Part of a small language model's weights.
Size: 12 layers, vocabulary 1111, 10M parameters.
Training: a variant of Muon for these matrices, 165M tokens, 10811 steps.
Each number is 128 + 32 x the weight over the matrix's rms, rounded and kept within 0 to 255. Layers, rows and columns count from 0. Numbers have three digits each.

# layer 3 attention query, 256x256, rms 0.187, rows 232-255, columns 0-31
147094120052155089122095159153097087115130130110133102091109097129150148123098176101157119081113
149124164088085135144157134128120130085124076173110105139112145146159131098127121151123139146073
132167109095157049105129119091137110081135133128075159122089067122125152132119113135130142139159
123153154088098085115156104121126071109165127062114149105118111113071170114120113156104076107118
152137195114185102087135170192107095112117164113085138122100153134154167167170151142157167120141
172112156112157096152153137112138133147143130074089117094136121122141158088138110134139140167149
056121142138170112149077089181171112063042154114146126149120099156122110140094098140145097165123
089134093100128118107157045147129125102164113104131145086144124144146153094045102086127074153167
204156116123165153106121136118133124136104114142131180158116148098117125139085161101183143112110
180089137122072087055096167169155098140099151126171045135089105112126142145099149144051155075107
142125100124162126152111140148097131109161117155079132153148066110150057133098128134128152112148
141099172149146047135146097140098133164095185100091096113125083148133144135071143103121129182107
151179147105105127177119095150128086138115062124119097192121162110124122109141117148150105110150
140163112140151211126113183205125169143163185128076094146138142114084063156151129132170169102123
138115074157156116126153119131164149118148170161091139143132150111125088132130122140113123106108
084148155108131111082166105167095136114123125129131129149148163130173130178078076125181126081162
063125100068179155128192093063160165097152088142121156130120090115131127147134142123106165148117
140065110153140106080135205082156158128147181120149122065121124110196136143138079170117139104074
084169200099100147113155047113153079136102097168085148166100136104170129128148107155131134146112
128136123144161161135157164072073173112178112120107107110153129104153133103132149143140146152093
162096175146108206113123171087065153116186159131105159148134102158133166138123224154092169131047
065114152063174118077169082099132074141119120135180151127129075086128149130124136144098185115099
182120120120140139145093111076163143154111143113130086178092189129106039112135112064139131091187
099082172143114127159094133154064143107139138138098121110152146139099099159115156068121141116125